{
  "num_key_value_heads": 2,
  "intermediate_size": 256,
  "norm_place": "pre",
  "positions": "learned",
  "qk_norm": false,
  "bias": "all",
  "parallel_block": false,
  "init_std_down": 0.0965,
  "lr_head": 0.0105,
  "warmup_steps": 200,
  "schedule": "wsd",
  "decay_fraction": 1.0,
  "decay_shape": "linear",
  "batch_tokens": 32768,
  "doc_mask": true
}
Each number is 128 + 32 x the weight over its row's rms, rounded and kept within 0 to 255. Layers, rows and columns count from 0. The size above them is the row's rms in percent of the matrix's.

# layer 4 attention query, 64x64, rms 0.0677, rows 0-63, columns 0-63
size [ 89  81  96  95 108 107  88  80  97  94  91  87  88  87  98 100  88  95 101  96  87  82  88  97 107 100  94  95  93  97  92  89 114  95 104 132 115 119  87  97 125 114 106  97 100  84 102 102  92  94  88 103 104  99 109 107 109  95 124 107 118 103 130  95]
[[185 152 142  93  68 135 114 136 191 117 115  91 124 157 167 162 141 103  84 133  96  76 122 162 101 115 114  56 135  91 132 142 116 135 178 125 115 136  87 121  78 130 147 170 132 200  90  89 144 143  84 150 158 143 147 134 147  66 104 183 103 115 152 156]
 [ 71  94 100 169 193 162  90 149 103  96 148 122  95  97 142 128  91 166 108 102 110  89 122 130  92 112  69  71  97  83  76  94 116 131 142 171  95 159 158 134 107 155 122 116 129 109  86 124  79 135 111 156 104 137  84 130 102 120 187 107 137 155 136 204]
 [147 155 110 133 138 197 176 115 105 101 116 135 134 146  61 108 129 178 159  99  49 165 103 175 153 141 160  85 119 164  97 116 111  99 115  97 161  60  90  94 128 110  99 138 116 152  75 157  83 156 163 161 154 149  85 101 163 137 103 146 120  87 145 122]
 [186 123 149 110 163 124 111  92 196 121 130 157 116 115 152 131 168 128 130 177 149 129 185  63 177 179 131  87 128 132  95 153 144 173 119 159  89 110  86 148 148 121 153 165 181  95 156  54 108 160 111 108 118 132 140 128 142 106  76 123 150  97 174  78]
 [142 188 147 145 174 191  72 124 115  98  95 118 146 122  72 126 158  93 155 127 145 150 158 130 144 135 176 116 158 188 106 129 163 134 131 156 144  89 117 188  91 180  82 127 125 132  79 106 144  82  87  94 150 121 138  87 105  84 109 140  95  83 187 121]
 [ 84 167  98 127 116 121 134 140 148 142 110 115  70  78 190 157  96 123 133  77 120  63 161 168 115  93 106 180  99 110 100 156  97  89 162 170 104 151 101  76 147 110 116 136 120 104 190 149 104  79 165 147  66 165 115 150 120 135 182 143 110 116  94 131]
 [143 162 142 106 143 156 115 134  96 145 131 204 129 165  79 118 162 177 152 123 146 108 195 145 122 174 116 113 154 187  76 100 126 148 149 104  92 133 216 108  83 148 124 172 143 117 142  89 151 154 168  90 178 115 142 102 149 131  78 130 146  88 137 167]
 [130 166 114 173 179 127  69 129  96 137 192 101 131 213 115 114  84  87 114 131  94 126 108 122 135 125 130  86 149 168 182 125 108 125 146 141 105 152 183  95 154 132 116 105 150  88 160  83 164 136 142 113  98 205 178 147 137 108 138 122  95 122 147  67]
 [170 118 149 113 112  67  72 175  82  93 127 112 136 196  92 118 140 114  70 120  82 127 136 138 134 174 142 103 158 156 136 119 106 135  97  61 170 176  55 177 124 106  91 171 118 103  95 119 119  81 172 136 132 111 169 133 139 101 112 103 165 142 114 139]
 [ 94  97 185 163 146 147 106 101 123 191  75 128 159 126  72 124 142 154 187 152 185 106 148 149 137 170 160 119 145 100 139 133 141 149  63 144  69  82 150 106  94 146  77 168 156 160 168  85  76 116 146 105 141 148 123 122 109 137 129  82 149 146 157 164]
 [129 144  82 141  54  93 146 193 140 140 111 157 125 141  88 166 126  63  98 136 152 199 106 149 157 107  52 142 175 165 120 146 169 156 127 133 154 140 110 160 138 109 124 117  80 138 136  82 128 109 181 122 106 152 195 149 138 141 171 118 168 161 138 113]
 [127 114 182  68 117 103 108 100  71 166  83 178 137 161 163 115  69 158 138 122 124 138 180 117 107 119  93 137 134 107 147 135 142 125 150 149 157 114 139 155  78 125 148 113 148 163 116 114 188 138 114 188 105 134 100 116 190 200 169 122  81  71  95 103]
 [130 120 172 140 134 157 159  95 151 127 192 164 154 139 151 183 127 133 147 171 133 206 115 135 167 127 135 138 137 184 115 145  93 123 112 109 135 155 135 197 132 171 142 156  79  77 154 163 139 101 119 122 181 137 142 109 184 129 129  60 176 104 106 187]
 [101 151 170 119 153  64 133 207  66 174 139 127  77 115 127 136 109 149 135 140  56 134 122  91 170 120 104 159 109 153 156 178 120 127 179 120 172  93 171 126 122 123 101 132  84 133 148 107  98 184 170 155 118  98 144 188 164 144 143 117 166 119 154 150]
 [146 171 134 126 167 125 159 126 133 129 105  60 176 109  78 124 117 161 104 168 126 174  61 150  68 150  81 100 116 125 106  99 168 143 131 137 184 108 130 173 110 146 143 175 133 155 127 135 148 146 124  26 176 127 147 103 128 165 115 132 149 111 171 167]
 [198 121 127 130 125 131  23  97 148 103 115 122  95  89 140 138 149 137 127 109 208 135  87 155  97 129 150 137 102 180 165 170 144 128 103 127 166 109 112 150 125  89  43 117 113 179 113 110 127 129 124 139  82 134 108 101 147 147  50 126 149 127 112 127]
 [129 103  72  74 135  86 124 108 118 112 176 109 151  62 188  77 100 166 138 144 130 152 116 158  92 109 102 104 137 165 113 171  77 104 134 132 118 146 113 127 146 123  68 146 123 176 134 153 120 147 104 145 139  81 196 172  74 138  60 157 111 114 136 167]
 [115 172 156 163 127 103  67 189 123  82  93  95 124 115 168 169 112 102 132 140 152 133 174 121 122 162 121 137 159 112  89 101 125 177 128 122 130 130 136 189 159 128 133  59 153 155 101 130 135 165 179  93 138 131 182 174  69  86 150 178  88  92 140  93]
 [ 86 113 146 158 207 131 123 111 116 203 121 141 126 139  96 132 103 119  95 147  90 131  91 143 109 161 201 148 173 128  58  93  82 169 107  91 143 121  76 143  98 108 134 146 109 128 124 137 116 160 137  90 194 138 186 142 105  88 175 139 158 154 120 115]
 [121 115 102 109 121  87 109 150 143 138  91 112 126  93 186 100 107  86 112 166 163  91 194 111 170 110 152 184 169 109 104 147 113  88 172 152 118 176 122  98 168 146 121  88 162 142 122 160 125 164 122 167 124 174 151 114 154  83 161  93 188  89 196 141]
 [143 110 130 112 103 125 113  81 172 108 125 174 145 124 161 130 154 138 107 173 118 134 117 106 124 186  67 135 141 117  91 160 130 139 135 163 140 161 171 187 126 160  76 131 113 194  79 164  47 143  85 128 137 115 158 143 112 133 176  51 185 138 138 124]
 [ 90 121 128 130 125  91 133 133 160 114 109 112 149 104 138 170 173  54 139 147 125  69 135 164  81  67  86  81 144 174 190  91 153 139 155 162 157  99 173 174 119 115 110  86 157 123  96 100 110 190 113 170 121 119 119 153 127  63 119 103 149 123  83 126]
 [127 134 102 139 174 159 137 105 103 166 148 165  80 139  95 139 124 166 126 123 150 159 102  49 119 127 139 181  87 111 146 134 137 123  92 180  81 105 119  78 110  99 109  94 128 105 169  70 186 123 121 207 122  99 100 170 146 134 138 101  96 152  69 164]
 [115  87 121 123 118 173 131  82  91 111 157 183  71 141 141  80 143 110 126  87 139  78 170 104 113  81 130 125  65  86  93 126 130  95 144 162 117 111  76  76 189 129 138 120 115 112 197 109 177 156 106 174  96 144 124 121 106 122 171  94  91 132 111 162]
 [117 123 110  65 110  88 120 160 188  91 130  69 102 147 165 104 133  80 179 130 165 125 102 161 109 157  64 148 195 116 133 116 132 143 177 163 128 154 100 170 169 144 112  84 154  79  58 104 142 123 131 118 134 123 126 132  82 156 151 158 141 122  78  97]
 [128 153 126 105  95 189 120 136  68 136 174  84 156 156 112 168  95 124 112  79 163 147  90 106 135 187 167  72 115 179 165 137 186 188 150 102 159 110  88 151 118 147 140 173 140 117  77  88  93 119 108  87 161 122 119 120 126 109  87 126 102 107 151 164]
 [153  68 118 116 104 122 108 124  63 129 126 109 176 122 145 122  84 143 124 104 107  88  93 106  97 123 219  97 138 116 109 124 141 132 221  90 131 167 152 156 204  84 156 114 140 110 128 137 107  73 145 133 111 124 163 177 127 109  76 107 132  88 104 123]
 [129 128 102  83 175 142 125 173 165 137 106  78 124 188 198 124 139 100 166 132 167 147 140 145 143 111 105 172 164  86 140 141  79 164 131 158 144 160 193 134 163 102 116  66 191 119  94 109 119 139 128  83 144 149 152 138 191 129 146 104 122 164  74 120]
 [124 141  52  95 141 141 106 117 120 131  97 109  72 131  84  94  76 158 131 138 120 140 108 159  91 161 178  92  83 105 146 196 147  94 109 108 145  91 114 106 169 127 104 137  64 176 148 136 117 124 141 140 121 105  98  79 114  83  71 116  70 182 145 101]
 [138 114 198  91 126 119 123 169 203 134 131 126 184 136 124 151 151 136 123 115 159 158 125 140  78  86 133 109 116  64 164 153 137 155 164 122 168 100 121 172 183 154 128 103 156 163  69  63 112  93 174  88 181 128 147 113 133 115 103 132 167 101 110  88]
 [ 88 149 163  90 180 128 101 134 128 125 114 116 203 153 190 178 163 138 137 134 118 129 124 111 171 124  84 142 134 110 131 154 149 190 140 175 106  83 180 167 149 135 147 160 100  95  85 113 177 113 138 138 146 212 170 136  91 134  89 145 146 124 181 134]
 [ 86  74 121 112 178 110 193 140 163 125 160 157 153 136 145 139  78 138  41 113 111  60 132 123 155 112  83 138 156 111 125 120  63 154 105 147 162 161 112 136 119 102 116 128 173 117 147 185 170 125 103 104 142 146 153 164  73 131 167 150  94 171 100 151]
 [131  98 187 139 105 146 108 107 128 145 113 127 147 118 202 139 166 127 107 156 136  86 178 131 107  39  75 124 121  64  71 162  56  78 148 117  82 147 117 131 139 147 152 131 133 168 173 154 101 134 153 121  91 158  92  90 114 128 159  97 161 125 130 134]
 [109 120 135 138 152 168 151 163 157 146 109 107 140 120 159 177 111  97 142 122  98 145 175 138  87 186  91 129 190 158  86 168 124 144 141 140 149  66 130 159  93  87 149 105 155 232  67 103 142 171 138 121 125 127  83 168 152 128  99 127 152  83 156 127]
 [109 143 156 116 158 134 145 179 112 130 148  87 121  95 161 104  83 120 121 131 169  97 139 101 126  56  73 109 159  88  97  95 107 160 162 108 131 137 137 105 155 134 144 118 181 145 124  76 156 140  92 110 100 101 142 175  93 114 214 117  83 128 137 218]
 [113 109  85 129 125 119 160  84  60 135 157 149  86 155  90 165 128 173 135  90 106  98 174 138 178 103 129 132  91 123 137 145 114  93 101  81 109 125  86  82 129  95 109 139 126 118 206 193 177  80  85 130  64 159 127 124  93 131 105 157  99 134 156 131]
 [135 128 147 131 150  88  52 162 111  75  96 108 176  72 156 156 125 110 192  99 145 140 120 125  68 128 150 134 195 128 131 100 122 137 142 134 156 105 150 156 120 170 162  88 179 170  77 135 156 103 110 141 147  51  74 164 122 125 113 144 157 158 124 120]
 [167 146 189 165 107 111  81 163 182 152 135  73 130 180 144  99  96 135 117 136 182 148 119 121 150 140 112 163 141 148 170 165  70 101 145 135 149 151 114 114 161  95 124 109 109 142 122  99 117  30 113 130 157 100 187  97 104 122  73 162 101  90 120 103]
 [106 112 114 120  81  99 169 156  79 146 137 126 195 157 148 113  71  82  72 100 180 167 157 119  99 147 168 185 149  96 120 144 149 138 153 168 150 124  59 138 117  90 143  93 120  98 182 140 141  82 127  94 138 154 147 142 129 107 142 113  96 194  96 145]
 [134 121 146 145  72 142 192 106 135  97 143 116  83 172 165 103 178 129 106 117 131  90 132 158  90 117 119  77  79 199 187 148 134 120 189 189 166 165  68 151 105 166 118 106 141 123 121 142 134 120 102 150 118 140 119 132 176 125 104 164 130 156  96 189]
 [155  85  83 106 159 144 134 129 193 145 166  92  82  89 147 132 156 122 128 147 129 109  95 164 152 119  52 143 116 135 123 212 105  91 174 188 121 176 129  82 133 120 175 113  99 141 118 148  87 148 155 121  63 109 164 126 130 134 167 145 132 121  74 106]
 [138 144  84 104  77 138 118 115  86 153 136 109  53 104  86  78 155 130  82 147 128  98 165  99 129 107 115 155  82 172 158  93 122  62 140 149 148 171 112  75 167 103 120 138  72 111 185 128 172 130 120 143  81 114 182 131 173 141 133 115 102 139 101  88]
 [124 156 100 109  68 103 103 176 103 132 117 109 139  94 203 128 149 159 106 115 124  94 136 129 116 124  90 194 151 116 103 147 112  87 116 159 115 149 111  60 169 123 143  73 119 119 199 148 101 113 148 134  57 145 144 130  97 100 201 143 120  88  78 139]
 [135 164 104 170 121 207  91  94 117 154 116  90 140  66 123 111  88 139 129  93 154 100 120 138 125  98 117 161  88 135 138 144 141  59  96 204 134 121 134  78 107 136 178 159 120 169 170 134 120 140  83 177  74 154  83 160 166 150 112 128 135 167 143 152]
 [142  98 163 117 111 127  88 160 171 140 149  62 173 111 164 122 146  73 130 132 179  46 145 126 127 150 134 148 124  94 153  64 141 140 176 146 134 130  86 127 182 172  61  87 119 107 105 100 116 112 148  98 118 153 152 118 148 116 100 111  96  53 154 113]
 [165 140 132  84 123  97  98 128 130  95 115 118 101 158 123  38 106 115 126 100 122 161  84 132 102 165 156 135 169 123 137 192 140 110 174  78 123 117 110 154 182 140  92 172 168 153 142  69 113 148 105 147 115 117 160  61 165 115 145 171  80 121 110  67]
 [107 104 104 202 123 168  98 120 161 167 109 132 191 109 137  94 108 138 122 151 168 149  80 145 106 130 114 130 161  83  82  87 126 159  55 159 145  80 142 142 179 136 116 106  97 198 118 195 118 138 112 103 153 114 131  76 169 119 146 127 109  79 106 145]
 [148 137 116 141 130 100 101 123 139 177 173 144 155 195 141 152 107 122 136 106  96 131 137 140 154  70 109 134 126 142 146  78  89 122 111  82 120 169  92  69 135  90 146 111 128 181 175 146 165  58 136 183  67  88 112 113 132 135 201  88 163 148 140 155]
 [134  78 110 131 166 121 159  81 131 159 146 192  76 117 114 134 141 153 124 121  79  72 100 158 102  68 209 124 119 110 126 119 108  91 107 123 116 137 122  67 158 118 132 116  60 169 133 157 104 139  65 127 139 115 113 118 156 104 161  82 184 177 127 111]
 [ 27 127 134 150 122 117 126 104 151 163 143 101 136 135 158 129  66 142 165 100 191  99 163 174 137 121 132 124 149 140 177 102 118  81  59 162  73  87 110 109 106  95 122 139 195 133 115 122 168 126 131 161  84  94 103 152 133 107 102 103 113  81 114 152]
 [104 149 177  75 146 194 119 100 182 195  76 121 149 119 169 161 164 121 181 113 109 117 124 203  96 148 181 159 153 192  82 135 115 121 103 118 155 143 121 116 135 143 119 133 160 122 147 168 126  98 161  99  90 178 157 125 166 121 124 122 151 146 150 169]
 [106 124 131 124 131  77 105  91 185 167 110  85 107 114 115 128 144  57 131 198 130 123 196 162 114 143 121 113 145  76 198 103 134 145 207 151 118 114 166 104 101  84 180  99 152 143 152 126  96 147 114  97 103 102 136 135 143  57 142 145 143 108 133 117]
 [100 117 138 156 125  75 157 106  90 158 194 168 137 130 182 141 113  95  86 141  59  70 133 104 117  77 107 126 191 136 103  97 110 123  93 103 143 132 129 150 164 140 122 128 111 116 144 123 119 143 166 141 175 122 203 138  59 106 151 111 183 144 167 165]
 [172 121 143 133 129 161 125  54 148 128 180 142 174 133  80 132 136 131 142 124  97 180 164 179  85 124 162  82 208 216 128  87 122 123 134 130 118 179 118 149  84 116  85 134 107 162 103 150 135 145 100 128 142  88 115  93 134 158 120  71 134 116 140 164]
 [163 139 188 145  38 118 121 154 168 137 148 170 150 121 212 124 156 100 114 160 133 157 157 134  76  85  82 167 133 136 123 108 161 155 153 142 104 159 155 147 167 135 105 116 188 121  83  95  95 132 119 128 155 123 128 131 157 124 158 138 179 102  57 120]
 [124  97 161 101 149 113 180 147 118  68  74  73 146 141  99  38 166 144 118 154 128 111 122 125 140 192 129 109  74  99  68 130 113  82 164 127 178 135  37 156 121 127 139 113 116  93 122 114  76 129 108 132 137 136 128 164 148 102 134 108 129  98 130  98]
 [ 93  74 112 113 175 118 198  88 127 136 157 157  89  91 135 126 101 160 142 109  59 120 148 111 141 128 117 166  65  87 132 134  88  83 113  93 146 107 124 111 113 121 117 111 115  84 182 144 152 120 112 193 125 111 101 156 153 179 179 101  99 200 123 102]
 [145 115 128 148  96 139 166 105 162 116  98 124 132 148 130 123  92 125 141 175 143  99 113 141 194  48 118  99 134 146 124 127  88 118 142  86 112 132 139  93 102 108 112 112 121 121 126 168 157 158 180 143  42 187  66 109 194  53 102 133 105 143 147  87]
 [170 179 146 138 131 153 125 129 121 103 149 111  87 189  93 148 103 143 122 130 133 207 119 165 162 154 110 111 141 226 139 148 142 141 102  82 147  94  54 153 142 129 106 154 130 145 114 117 121 104 185  79 144 132  98  71 113 158  65 143 127 107 154 146]
 [142 107  87 145 131  93  68 163 140 120 129 108 133 117 136  94 137 121 145  93 146  41 202 123 128  76 167 102 153  77 102 129 118  85 125  91 146 161 108  89 143  90 129  82 137 161 155 121 117 168 155 181 103  92 120 163 146 134 195 155  95 164  97  92]
 [108 155 161 159 128 141 177 163 187 137 108  73 118 136 185 164 139 109 116 191 125 128 146 178 147 132 126 144  89 145 176 135 165  98 209 158 111 157 109 146 159 177 105 112  74 133 137 155 142 151 109  71 144 151 143 110 157  97 156 157 166 184 139  91]
 [122 133 106 136 135 121 103 120 103 130 220 158  94 170  86  97 104 177 147 171  79 171 116  74 149 176 100  51 154 175  94 161 147 122 161  77 126 162  92 123 115 108 151 171 104 145  80 159 141 122 131 113 120 108 167 153 107 101  92 119 104  95 122 103]
 [158 156 168 115  79 116  77 219 131 105  62  91 145 134 138 103 167 135 152 136 153  86 119 150 100 133 103 121 143 138 154 178 164 161 165 177 163 138 122 160  99 135 148 113 129 129 105 115 114 148 176  99 120 116 160 145 128 167 126 194  82 113  43 133]
 [194 132 102 115 107 133 120 122 126 140 147  66 120 147 115 118 146  85  89 122  95 123 149 135 116 157 147 111  71 122 107 164 141 156 160 106 183 151 180 147  76  96 238  88 130 147  80 165 150 180 119 145  83 123 125 176 143 164 124 151  87 119 102 129]]